Part of a small language model's weights: no biases in attention or MLP, tied embeddings.
Each number is 128 + 32 x the weight over its row's rms, rounded and kept within 0 to 255. Layers, rows and columns count from 0. Numbers have three digits each. The size before them is the row's rms in percent of the matrix's.

# down: layer 3 MLP down (transposed), 384x96, rms 0.194, rows 331-383, columns 0-95
# up: layer 3 MLP up, 384x96, rms 0.225, rows 332-383, columns 0-95
down331 097:144162055084169142049182116129122116139116106117124183109117088169137194127145098151090122120103126106125128088165136103067127124091131064105129142177173179118167084140156096107098135112140124120189131140148097127143149138124170140051132147129152055110134096133166098095103098091062101160
up332 102:125110095146160150149126157166092111125122210112129153137170147159103135147158126081188137148141158131104071117117144134127076099156156067133206077134109088170114134181141106102138167146137176088083162102088127127097132083101099121145141086146132078151095124138162108127148199053123093067
down332 102:127077218146117149110105181081141071120144081151164107154096106119086127129159146113135116131073128119091155118124108090143221070098088138157111131110108140130119116123147182121173136111095139052071153084156122121129179108098158109110175157072098073100087151079105132130136139148122142157
up333 089:104144129095123129123119121123078146130143144137144116072192090149141156151063160078117126146114082173118067116178173123153112090050188171145120101141105231124175108150164113125120088142106104118169130132148067139087112151138123151162107081106062122087143108088101143075145134115124155128
down333 099:140132148145127133166106207117102103086111137119119109225134105140105136095157162165182089135201052142125117114130133178089052147128120136104137140167114131154105133103181141164130094115161115162134113127181088102149118135111078128076175176163154157154112105123114081123145165140171177174
up334 111:107127166118154169070155088088166074159134134160152158192137170108133093193124118151141164105138089176165124172067071094105130132146145185062130113144169080091075174113179116129069124132157143163122124122126099156095101131098170168120137134139159138105071105089117135140155151092140075113
down334 101:106150071101133101064093154135104100174113112094116181087145133166183144095138130205111102097123163178122130090101134118117085149129140166140127126040104125122124118133128153118116143128139122115075192161164173101113164092098141080135134134149170162118160079174167064078054143146101114137
up335 108:120117167141138113163144152189130141120145124140149105075113197162157068098186127140104181142114092072101106202163162182077131173188117112112113068140192105103114128141149086096103186110101120069139097152124127098112115148079101162174116163160126139170145153152150133102161100132145116089
down335 111:176103103115118093140105141131115128093159122130100144142145151166168128142095185136117149111112132137108177174146083128126126056111144045136148107103086129082090166059109046144149149132063084142192095111113112099126115129092126110087163105126126166099138167168181134192110166084085139163
up336 097:160174131051099071119062146120100142126133137096169132142145088098159126111085177156126094154119092147142127086143108188105149139123138163106138163114135147140144064137127067114104129110129150154227109155114110161156201086116129085193167155134170091052143112131119123143106140123082149113
down336 099:190129131133117103116113114112191187123202145114078118103103177138105050134113123138090169168113098107196089180193116124112164129157152121112044110126163093181104113114169165109076108138129131117148178142099132122101134075101088141132160102174128116145137187103088130147150158121124132097
up337 105:124177129152155181147185119115110115089140127142143141100189141153115100095124155139091106133138210121193142135117168106098061172148168184147070116196131083069140089130189100190160118126124160122114170103106078115112138137107096111135081115169097133169155131090086164108106113108158123108
down337 103:115125166173067140141084154130107131095148100183131168123096141139117139113123134099142166139105082158135137112067103102150142120140145151169187115074108130141092114056147145227097149081105154112060075160153165124164126118127161135164146040091154116119131129108156101160088099102092112175
up338 101:156199042120135155089135154087114147179087153168076142178177143113165086118153135126127159085154110118110130114131130103130143115099185124140170137170167083105121117078140086075163188101182151138094135156151135119103066130115189108177136157146087121176147140086097124088104118089153102118
down338 101:144078123108124121109066126139153114145054178086164164124110098086087192178099064131128120112122177091112164144188166142183171132095095150123086153109097132088135162088104138110139112128149120124119149127175132154143131124234155139113088107118097089157115082097153110099124150174092149085
up339 109:155155121116141095146146133071125139087120135104128103144150164123147081112074153125142181153115117163098109120157128124170116230124142123165106060173130155129154154158169121108129148115074103089116157117116136096138058141080113174107121069118049081140166144149145093219140097133094162160
down339 107:106070151181093152129091154107105171131130187143167105182157109123095147124087129123183121074118107154158078118114108132183097120130155115076159169147075067161142103112117175130072107133139128143156096103143122138135129156172192129115077124108116082061154187126059133136136133173126176091
up340 096:146132141088148094146119093087178119106170117091106157164140155097145097149097183111159190100212081170137134147102118180117125139127144147106097131095136149061145114137121128137128122180199103155122117119074047188145090147134167135137092112132073109103113146162134106106083070063129131098
down340 103:108101163158121119151187125223130125065092112118095133100152136128186165119088042105186139204139166107095107100148144129106183116107102146140137176106165102057125126076137123109094130121164143097123112193140162190133130115109146171116186138143094140105135150091123120117127110126167101146
up341 097:110074132169176139141145127138126134111182129143123102175164171188091097124129147150090152143114109153138086176116169159164119146161141093117160105198132167156153131089097126117088203189129128126082126161124112105107145145120119132137168062189214147181082079144128159074144140120088118118
down341 103:135079168166172162094105090168163140081115047092200154129128129123049123125103098135085155130160120122152090125134110093070161148178109132121150099184135145159127144116104155066104154154184123149122104117178151100142144150060151126068155141127103125121101069052143117149134133140132118100
up342 099:134113110079148099124088126118128107176133161088106131086154125154128114061130135135131104094150136135117138123128092107138072219087175116157137109183142129115148146168099128130160130146106082123140136097172168118221140076063065095181056086108107075147165098186108135146118150125140125119
down342 105:168072113121152070097129155157149152122110076160104123083117079138098168123086141142071129133155150157075147087066065119149135167162141131153088158176144140136132138172115219109135111152113184146123164094137157099133090132091136199121106150175117065114124159167177110091126119092126140093
up343 098:111104121139152153139149111134132104066162094150127146161141161093058181100152133142243111182111107173150157097091085132109134079100141145173183097121132080166119090137130141166097128166136122125171073171142141117060141145123062170098141116143167063150110139102119099123117129083121141137
down343 099:143125119140135128133106070064081142142116084144100132081103091168182155145069134170087151150182133163119163154105168141164048155181135081100104151132180114094100138154197133094122172165147121136108170131096129091118112103172184150129116143172129115152154111153124106185144124128118086205
up344 110:079072116159094077133129139123094098151158189139125232107196125109137173106076135115136146155106132136102142125108116140100121176098162154165116149176105115098155110139116110084166113056124152143128118090123143161128149106092126061116108143128126160118101094120043146073168079081172114124
down344 112:144132147132130077107120151192135090096128137167123221116123107107166156080127155073105122108115112067143173134158091122102147101212110193104102149099171134119116172140140142167148098131104076068116171158122161091073113089137141084125154168138139109095126150138051152087162143118142095116
up345 106:110174096161106177155142121114152145118058187135136151129124074127120115181165109129133151143108115106090104134132064099141144104096134093129133100119180110057114140128082000119090120141093120114113154156131117111159172098113167139135164120107112141111128161115136078118066187141139075193
down345 096:122105097148145164167108056082178070167143101114090121122094194092147115106124201167148137139113125109114142094165074142129063123152131096149131129203129126141100109132144104048125131165138147117154160147090069128169086062123185147079154162121149113099143107145125133146100082164164124115
up346 095:111104132121127121171094170168103148148126148096212160080108078058137155138128144143101109172188088151096138107109137174102119116133128206133129106189125138113146155136111192123128105165095153108143127112074104154127140124100189185161124083130149078122114182080093194179107102125130101150
down346 101:133077117122128088132180166130142159151114093148104130133105139080092152156101182124079144157096169109118127119081119158146126097069137153167167086108064152120132070063073165123169106084163107159141152116141160140151124134087080152128070114134130102143083189106161139097044106111170114174
up347 097:149083077176172124112114116114095119161101082128129106123145107101141101189103171127226093086134124097162098121150110147162130142179179147119145145109109166082137131090175108153128134139163118198102141126095145141121071104141177084137052125181168171169115142152136164141094108072135172103
down347 092:125140121120142124173157121143145119124185186155151111175125162104096088196209085170095136136126094150068131169109223158132115163120101147150120085121100162095088116109135139100110102064124157135143110136143197088132114060142102156131128119098104105103163110039094111118114163121141120118
up348 090:119066098149091117115087146114110141106108163179108152132143166143114167084113088071158065120097131185172085167116144125183101158177123067101166117142155138149120057125157184103133138096102161137118159130150067125158106145158136106151145140094116159048104141158104113108172099072128132070
down348 091:141152120078216117081117172092132053149139113130131096087122070090133096146121146191113140123110101125112123087103098047029094123158126087193072145132110127102155101126157115164140087172096131110165108142100165127124092111096127088069113120135127146121119105108125122126083125124136174166
up349 092:060172153111182091183123157107151140128140127097096167145108079132123114102090110110150132139173150162129116101164153165154126124133100125101047144168066111116142102128077054196112079102150071136104109128095155138142085095110134142143147155108151211089064134098092111107112149112161124167
down349 099:106168102164125130109089108144129083154165129135178110121068155098095171114063114117173120096120133147117138124103120143104124097184100184140135110105142138100120144152112093196184131138149144186151128131129085063130151216121139157103164183094144152073159201174160138164111077083133123116
up350 106:133092156144143132154124125136100101128200155144220149154098195142115106137121073102145140173145169084129139171187106118096128165118188183090091090129109141096134153121093135149137150082095061080098139111135119127176103109104121139190076066132137153129100100164123109111154087107173123079
down350 109:139111118184128102098127086148140098147136144154096086161107187128114156098110155108085104139117053097096104094087139096135114084112081125149089146132112062173109134158120169141116120159182149196137133186170152177184104076098162130071131090102159157161126160103185130123168143116107150189
up351 096:099116138156161152117091138093139166155162132128116139122140073148129114172122097165113118157118075119166085129147091124117096124129192122052141119150139211117129128116095065104090115209199154075152138121096159109186091080124131105171129069126130119119090197090141096182149111129131120148
down351 105:102132106151150143174168085091101112096107177148214167163088161187135121126106181128154115134113103105148085139154121145180108076072112168115125092134120163204111139130105123148127101111171131145126137119091139117134167105202165101180117105165121205136087103078090092120174118114142090114
up352 102:174073088127121231096155106099114156125151196136103119118163140103188088171090144127099189117098111152105113178108096199182116132109157135143135144156113099113164170186093112063101122182076098080127123092154154087117148143152132111126107162110134141149114155120155152117098179125105122124
down352 108:124163089151088127107141162084126128124106110137166142115153100155059126124149112116101144112131140102156080101129105111143105108139150049158101126115071077221102145099080089198132153127165054159158143103170114144111126133130127143175114124142122144172161089206123203127092116163133144081
up353 100:059176140177101074098161195115132097117142125163129119158106107132106125127084074142147124135150127115164082121100181100161142140225154173089152156163088131091133158138084156157102083118140120106159145084179100066095133070119117112141079167172126159143094110147179134104140120101132087117
down353 094:085130092141110124096128127142135111127073115165150079165132194115142105177074154138152116126055105079126087133223188118139114113123153137130198167125140158143109125163148123116151110172124175136172098195056097139102152138129167147140103144159128159146119141148146170178125168081098074121
up354 090:094123103228111063142096129115098140164192130149138183131141113168115114134065127116110122084141132162141164168102162064133138110133126108139113152171098141125141131107030142147165109130145152180120047158113127155099164159074137147142140138066111123147140136106166175173131074156149145127
down354 096:192074139170083074107170131077179155156096139152117137104105146143134116184118144110185115112140187123121145162134136090125153111121108114138082086080119146111195087064114111066170138174141133112109132169193144123099167133129118158124055158164121136178170109158119154120160090158141096091
up355 101:084143169101124129179115146110166112177091112137146201116188113122156108097034132123121115102200095142112051135088118158107065156132140182143126149144124132069196109147142078139113146077107087137117122162105086105159111131115143097110162128110185108125106172173152152118138121129171164132
down355 097:166079150089180134123148135157192141107169084153119080123138127103141159111131103120065047155127121090090091135143168117114148106146112196150130143116139137115146098030135152091162156178140116133152160179188114130117157096159153140113108117184169176105167152111104157125166141113108085070
up356 102:141133151091113136103104158096040102079118126138119127098112107146130176042143176138091226144097138104123191204137093119118126124147153121122094119119095048136114143190191080144118167128102165121118069167126147140120184081136103134142118141162128123107107124111163137130159096118124148147
down356 095:086131109119103080100131138159169147099102101097151089173114139131161098124109112166179125128075111158147085067090129137106094143133102111159119181169125140202148163135144141138114138097168130182135100167109086129101140157099138102065113101193189130088194176154142171131091146127131159041
up357 112:138191105142128156123099170139089148110175176144117166075207160125149157117091150132116099097166104124123112177127116130113125135097118143055138198171095095125145109109111079181164031096164089153139106130194151085119123112121116132134096080132119139084113128124123122091175141109070134078
down357 117:050068195102177112118126067116145094122113126130126145082129231134147151093102099153171138159139093174119161047119184126123065102135139106127085148102128106119155118142095114129113190141125131104133121143152104145108110065107094144102145140165134113144200121170149186127099135125117165133
up358 100:101102094125178107114127065111152129124135089070144145103110206120123152156180114128110126120146102105134134072117169133155147118176153083142110078118134153085095171148130059136206115156100095157057111151104170160100175124173185159175105104136151149128111143146065113131163115115119192146
down358 095:134154174118133174113150159118136104120167104151110074122109127118112111079115168183136175157118117096079135117137195108072176125117122117157097092117105086171166183128127207091145122156084101128115089154140121177113151149169097113149106056099156209178144177165117150132162156142169164143
up359 104:143106124148109085192109116090143113073092122189115159093082154156128118112089114102181122123102112049109109087135132110152104081156072100114105110136152135179145142129141079154050187141102130182091163125134076189143119141120151122150145115127081070127140159077191107092114148088106106133
down359 105:108145119109179099145053122116162154105141123119161143151143149150095083104134192127126126161150150181089167153125129075067140089092102124120170163173091114126161197089183129148076110086193122120141147160081155128148137078158133086085166075123150142158038119144091150136136153131128122128
up360 106:137152096137048119160118119151043128096092179071088138098139103160155163117103154119184123184086181137140190087139142125164118125129129164133145138118141110117174064079102136132142141063149109119067163149128155132127148120197134125194146148101148162122097131117100177120101154143091068126
down360 098:128141143116198151151095139122168128138100117082144169104106092144107134122157169111087139067109131113125093179178119116106067090112157138142102131194111131052089155131168127059153167115132096099183126140072107112150109195089102151114116202135133108155110101139063117099149085108173165129
up361 101:177102150129172131138129117114141170134100133143131138104124133169184075137136145160138086167194107075141165103104102128134146097137114123051106088141121136150076156137161130061161155113167084078127060136131182121141142147145126121161075203170202134145156138116155146080178114079106119086
down361 104:135139142128099133063119114159115099122061170093114134149129098131141168122088131135177118121183105134139131117104094145147208152124193115130122100132198132100148119107135169121069122180149118086085115101106146094168117098130140152136131085166059136095110134046075119112096138080187201143
up362 121:115104133119092137065129146099093193114145153123065197131117170151154107147129104105094114121198110116120123153137104106130129153164159106133146202107142145128069057126104105186175109088150126181136064163082136157094144145130162140115064103153161106129110086098135157180111123134071122182
down362 118:141181141133093133120112119137122050141180139108126080088145099139189177097125160129111120133116156161086156150122143119135107134102165055095140084040142101151105092125134121167144178129141103125106110128221109119133076099108143103086150130163212158146141125104145070122136138083163134186
up363 086:144163124096074082121107144101193114155166115162140114085035125102137112098180168058134130121150121078154105173116110130059194102143070155194123117160150116146145146151093138176126117122133148153114093089104134100135127153172140175138105185122136126133154141078142159123123130160172131055
down363 078:110093099177078111090120112203126107143095111065144125154094148136126126154140071119120152171060118148121096094134179141132123163125133077062122133076134102121095146116079156099077175116134161121104132186121119143167124115112041138129097103093132211101175089139122154143162106072131140109
up364 085:121153133109152116133097164102090045145185112191122105157111102142168080106142127138149097150097120122108144129143117112127064113176098133143112121192152135152120100113150145107141041178094089175174119206100133184075154100133154174105123147132164053134184142120109111109134163088108114111
down364 092:153099090079122101159114116090134107094112134118095126149093118162071130092100124085103143148124083133158090180115175197134144113125116159138091152112187085164144174143188159186115157116107094108149103104132166092123088195125152135128166116048150207096092116137159145084111118141188103140
up365 108:138157121138146102133133174067153157112115078128113148121115101145119112140118115096164090122112118107140118144122108138048148181114072186150131110178178165115147066124137132099098126091087111119152168127107097071185060127097187110187121192105127156123198148193141084144174127112091106116
down365 103:053153098062089060170152094116129108061120175114146099141110140095106111099127165175076104105106042125117130131198138099162122118143154084125103144091109119109125186120118097155153141156118108113122082137152100154175144108188133131098135102148104073111164139098147090151068092102171108132
up366 044:134151130121148113132181161119132202112154137137135183107223146162136168125069159102173040154090133128155187103143159124103109115100141123176142172117167163151128108133127083133062170101156173115102147135147105185146091083148153224116115132141115165089118108111102146117147126132137133115
down366 071:134158175149143139135191161140132146166162126142154128164113157152107136118199135189099142110154161139167112142156196122159139168148120174154183187145125169163126204131171176155167167156149119141154092141156195153123155151146166141063166175127138144137158168175149099175157145119144174117
up367 084:097129091144131129163120105139159148130161133100124131132081119104127142147057128116198094130118156102106173168164064096086098138172120137159161090135133155116128157083152126109108098192181075066132165155045129138123084126139081147085141126198155113132104100093120166099137148126117038151
down367 098:138092130107103095095178098104085111116092120209129111102149140130123190101161106122163159144143138094148096114130100113124192090192131176084186169159132138095133106132098079110071113105086163167161084098148109152188136121083159127124111111120124205119120177131189106118117130129149178074
up368 094:114141127140109176140133084110104113064149096106100226134132112120076151131109151102145060169122107113147127070097167096171146137199142081098084111114113091138109188099148164117122161112103155170167124094140143126084128140133124149161120168165183150095086114165139124071145141040130154115
down368 094:152127146140153139158102133147192153129092109076086059115134101181173127147170131098114118181107167198119092122121166125132125099133123116135109131143081156120134190140109176089085144160063124183071134154112184138114073120114127055107078110105102156135157081092115093188145139169114109147
up369 096:147128167064115136123112119126141161109115124222158164113154121098098120147118147133157137188186127090096137101094173098161143155136137099140117107156123107127161105077122152072112189122092097132108122119127070064093128151146095067146097152208125145175139108123154114183074107163069171153
down369 104:156164102124105106127133141109126141081143185183149104163089177080143120156102119141126125153125142068149109104099119125055134096148070137152171172144103106150121172155118078097146087137107143175159116196122153113117127130037154176092154082104136087145152126120080147117077141120038123094
up370 091:077093182142150178135075151123116171087140087168114082115137160044099178105131114127114153147117105071058095133064110176137125126172176091156142116110159140178133081093155115169121111164172127139164141114158084111125092076095177165104128113192129112114146127145124155133136099148122122181
down370 094:118071153142123121113144076157168068114087095096168165156121095170146091107130116186174150120101104167183144151113159177091136105114085129086150150098124140178122074091109135144080182123131155120180134177175087145139135075088038140102169129146138099149090106123089132095116145147123137182
up371 100:123155108122054106108101142165055168083159161108120120145146113163190133100119139103115134165152106117087166124159093102111077092135133144094130134118152112135188138216104110189100203123128090074103120150104130146157142104126125083182160212141117170140127122119133104166116089139127133194
down371 089:125122132105121160127144189146178087078079122166137170148117176182151102081119084134133100133133120129184074072138158147142158182111115126126142118131185146170074149040157146125085076130154167166118155157092155123129140170175136183096091090102110115126098139061089127119128098095143167117
up372 105:127154211045077209113175152126113164111145115099112141151096116103129136143124138093110189135106128173129138105096093162196111162090179195140138067125160126159154118164079139145105132136071128101157061150137162086116147123141081108064154120117112127128157109104103140163138162128107147154
down372 092:104140125117136123104084136080079036142062149157161120109095145120083203118122108088167122177179105098145134056077120104141171109135153126094118138157079143142099152056125153164077183120129141169117147184140086128132154128142144160136144106084133103157153096151093116137137188169131138160
up373 102:080083133108139107142077111134168117095109111108076118112173092182155117174079148158161130173137139172164165071149125130163170105146194079136146117133152106111140080144105055149074126130084066158083155123127115121174119149151135120109178138125087119092155119175086102210139106137119106170
down373 100:086119106132094127128086072097069130165140099100153144151114133113108069131129131111094131149077102122075177126178138208098142185169062144058170133111131157116111078114152105108201124075183128121140126110118123156101115166167136176121136175123154165134102089095191087141132134113123089135
up374 092:106224171121069117135137132135176206093148150142077148124146123132145145139133161144143136113131166193136126146143076179073173115152135119149154157128058124102155121140123196150057115145075134079157077091135152138160122105131144144107095154076083132073082134115105143127151119168120109165
down374 092:097137138152144105104148149088116047135111164079167133107069199159101130090058115137129100172132121153113119097135124143162155192114133184146057093135148130100124106094116208158145070126181149110110149126148085111089177155149119084105151149090171083176165138131136128129150131116133112076
up375 109:167157173127097110136112179161172136159107097099123087175090092097109120101115094144184101196175116104115145142132122224172133132123124169108091108086143158132059130081142126109182164138160128124106098161075052167108128112158106141145154100134110080140142136123173137160086128099181170130
down375 111:136098115174178121161158148120088145137148119071092136144138152148136171132132130110127145105138137165114122131150124075119180126124190139104156106170084080135129075129083209116135144170128109121065068117167130139094095141160103096123058073129075145130150143124066177125151143088119156224
up376 114:147152145120130090098146151083114174123147157127142157136148139142114115185100078099147120124072104140141102075099101093124146134176149171150168127119133171114114112100221092129133159063114140153169212103150094101094103126109198127083165173165140099069139110129165050126106117158120101160
down376 098:102089137105066144139124120171130109129092143122144119138132135119161138127079173157185124201111107112150103139175155134160116128013132084165127174142161111150180144115085157145111091185108125106170098208099194165143112127110117120204170118103126134154140113181098111165124104122126152132
up377 094:108104124090100013083131140116078158143175117085108155164150100132137160100154113113134149142147146147120102127140186134143150105162079177113117120055149169171085089132129085152161124139111151159070120138063134099118179139136123126150122119116142151213090137104146160041157129147122104109
down377 098:156152106078114172122101086137137141121081108133122155148140165127076092143132175114084107111110165104105160133150119082117195117092168114146081127109111076154104150072139110069113108114127106105106187164118091126136102090164066127081033129078076093069201117124124147125142122157103149140
up378 097:142177147086122118111108139181161096111132121101103164147180155067132147165083141114095098151122128145122095106133130149144113109145112133159214161155107071151198131168107115176098133155091066173120184161156075156087162053149164161124086171183133144147094143125154158125115105128181153127
down378 097:112089117096122106157118130097120119157122106130152186112136149144113100079084140190086121105141114174114145143158140107177074124092162146109120112130110122116114159109130050117125175092205082104157086192165104205157088148142099104120152141060174092141178092167146128100122137127163070170
up379 098:103160094131122171194131147121088089096090127110165157080110169108124155144094162100119145186184161058101140086089154131179147123124178113116165118172084138122141156190122074114129099073148109137121143136186119111107062183117134127181135118146146075100129142116148135167133073113190142164
down379 095:148159100129128098066115037161167114113150142092135107116091126083114119131149106134163113117181083175087104165142185095079146127166088184090155137165125202137075158146085162125151161175148127120132104147135126147154151068137088166071138130148090143198129159081093121112115130138127094152
up380 090:138149163154170082147140129108145120132101159125075157081141122120188092118027101152135146158151136115176097109165115180104109104082095123145130129192110154108148149109155083109095110214173092151130160123154092134087146152085150114141144113183177130157130182164140142064134082150108110087
down380 092:083137150126117138087160154124135143118087168119115150177187186100136175144158102155120144118154125106073157228130203089166156114107102152155089113168093095144162125093153168171057171095115175154109093125119100120178116137139097128134113150133080056116137131097113117163093139141183120132
up381 122:116095152086102217111115100167116148138126093203113155113121139129126074095107164056085132136120177183110189088116127155133114073125165168184113110093109145100141169099068133081141126146140133123095169164075162141118120119121115152092135061101134130166158088123169164087115140105082136108
down381 122:068130143163088091190087127136083058164109136163089102100143111127183127089164113192179102112125118108126096122184116144074101100078135131116120100126150110177099106055100130129144126136101168108158111094135132164197066089141153152133146080122120121174155072132122096168099106151127144080
up382 095:134123168115171156148104086106099113149156135100112132199150091127143075137081175147165118096178162202160124128078099098134095091197165138183157149157081113125138117079119077104095149117077129170125131128113126147129135140201167096113151173115180148079148122108155053125172111133119149140
down382 096:099149097105037105136236085163147110108186115144129160144079118180107161169130124156132126110122131106082101129143189148137139146142128174103141130156132153142139132089106167156134113101179124057152147147137152096105121172126144125177138125115188097124132116172102195184093091123085167098
up383 110:067149180128130130105086112131149139096136123093084149160084126138118126103144112156167092169072084168123160200125042144138123146149099146166162153102136100123074155125155117066121154157116155141172110157092127124127193145105152120092190153116121133146117054148185127109071181107082158124
down383 109:085173122164076118142125130102088149132107144141176158107154099081103097108101178084123174132091158138188119090097205052090071113150127146109151106099177124154148131139141181179123093113163140128095116101084081135148143111133157131159145094111147167118172167108079093060164109124119184119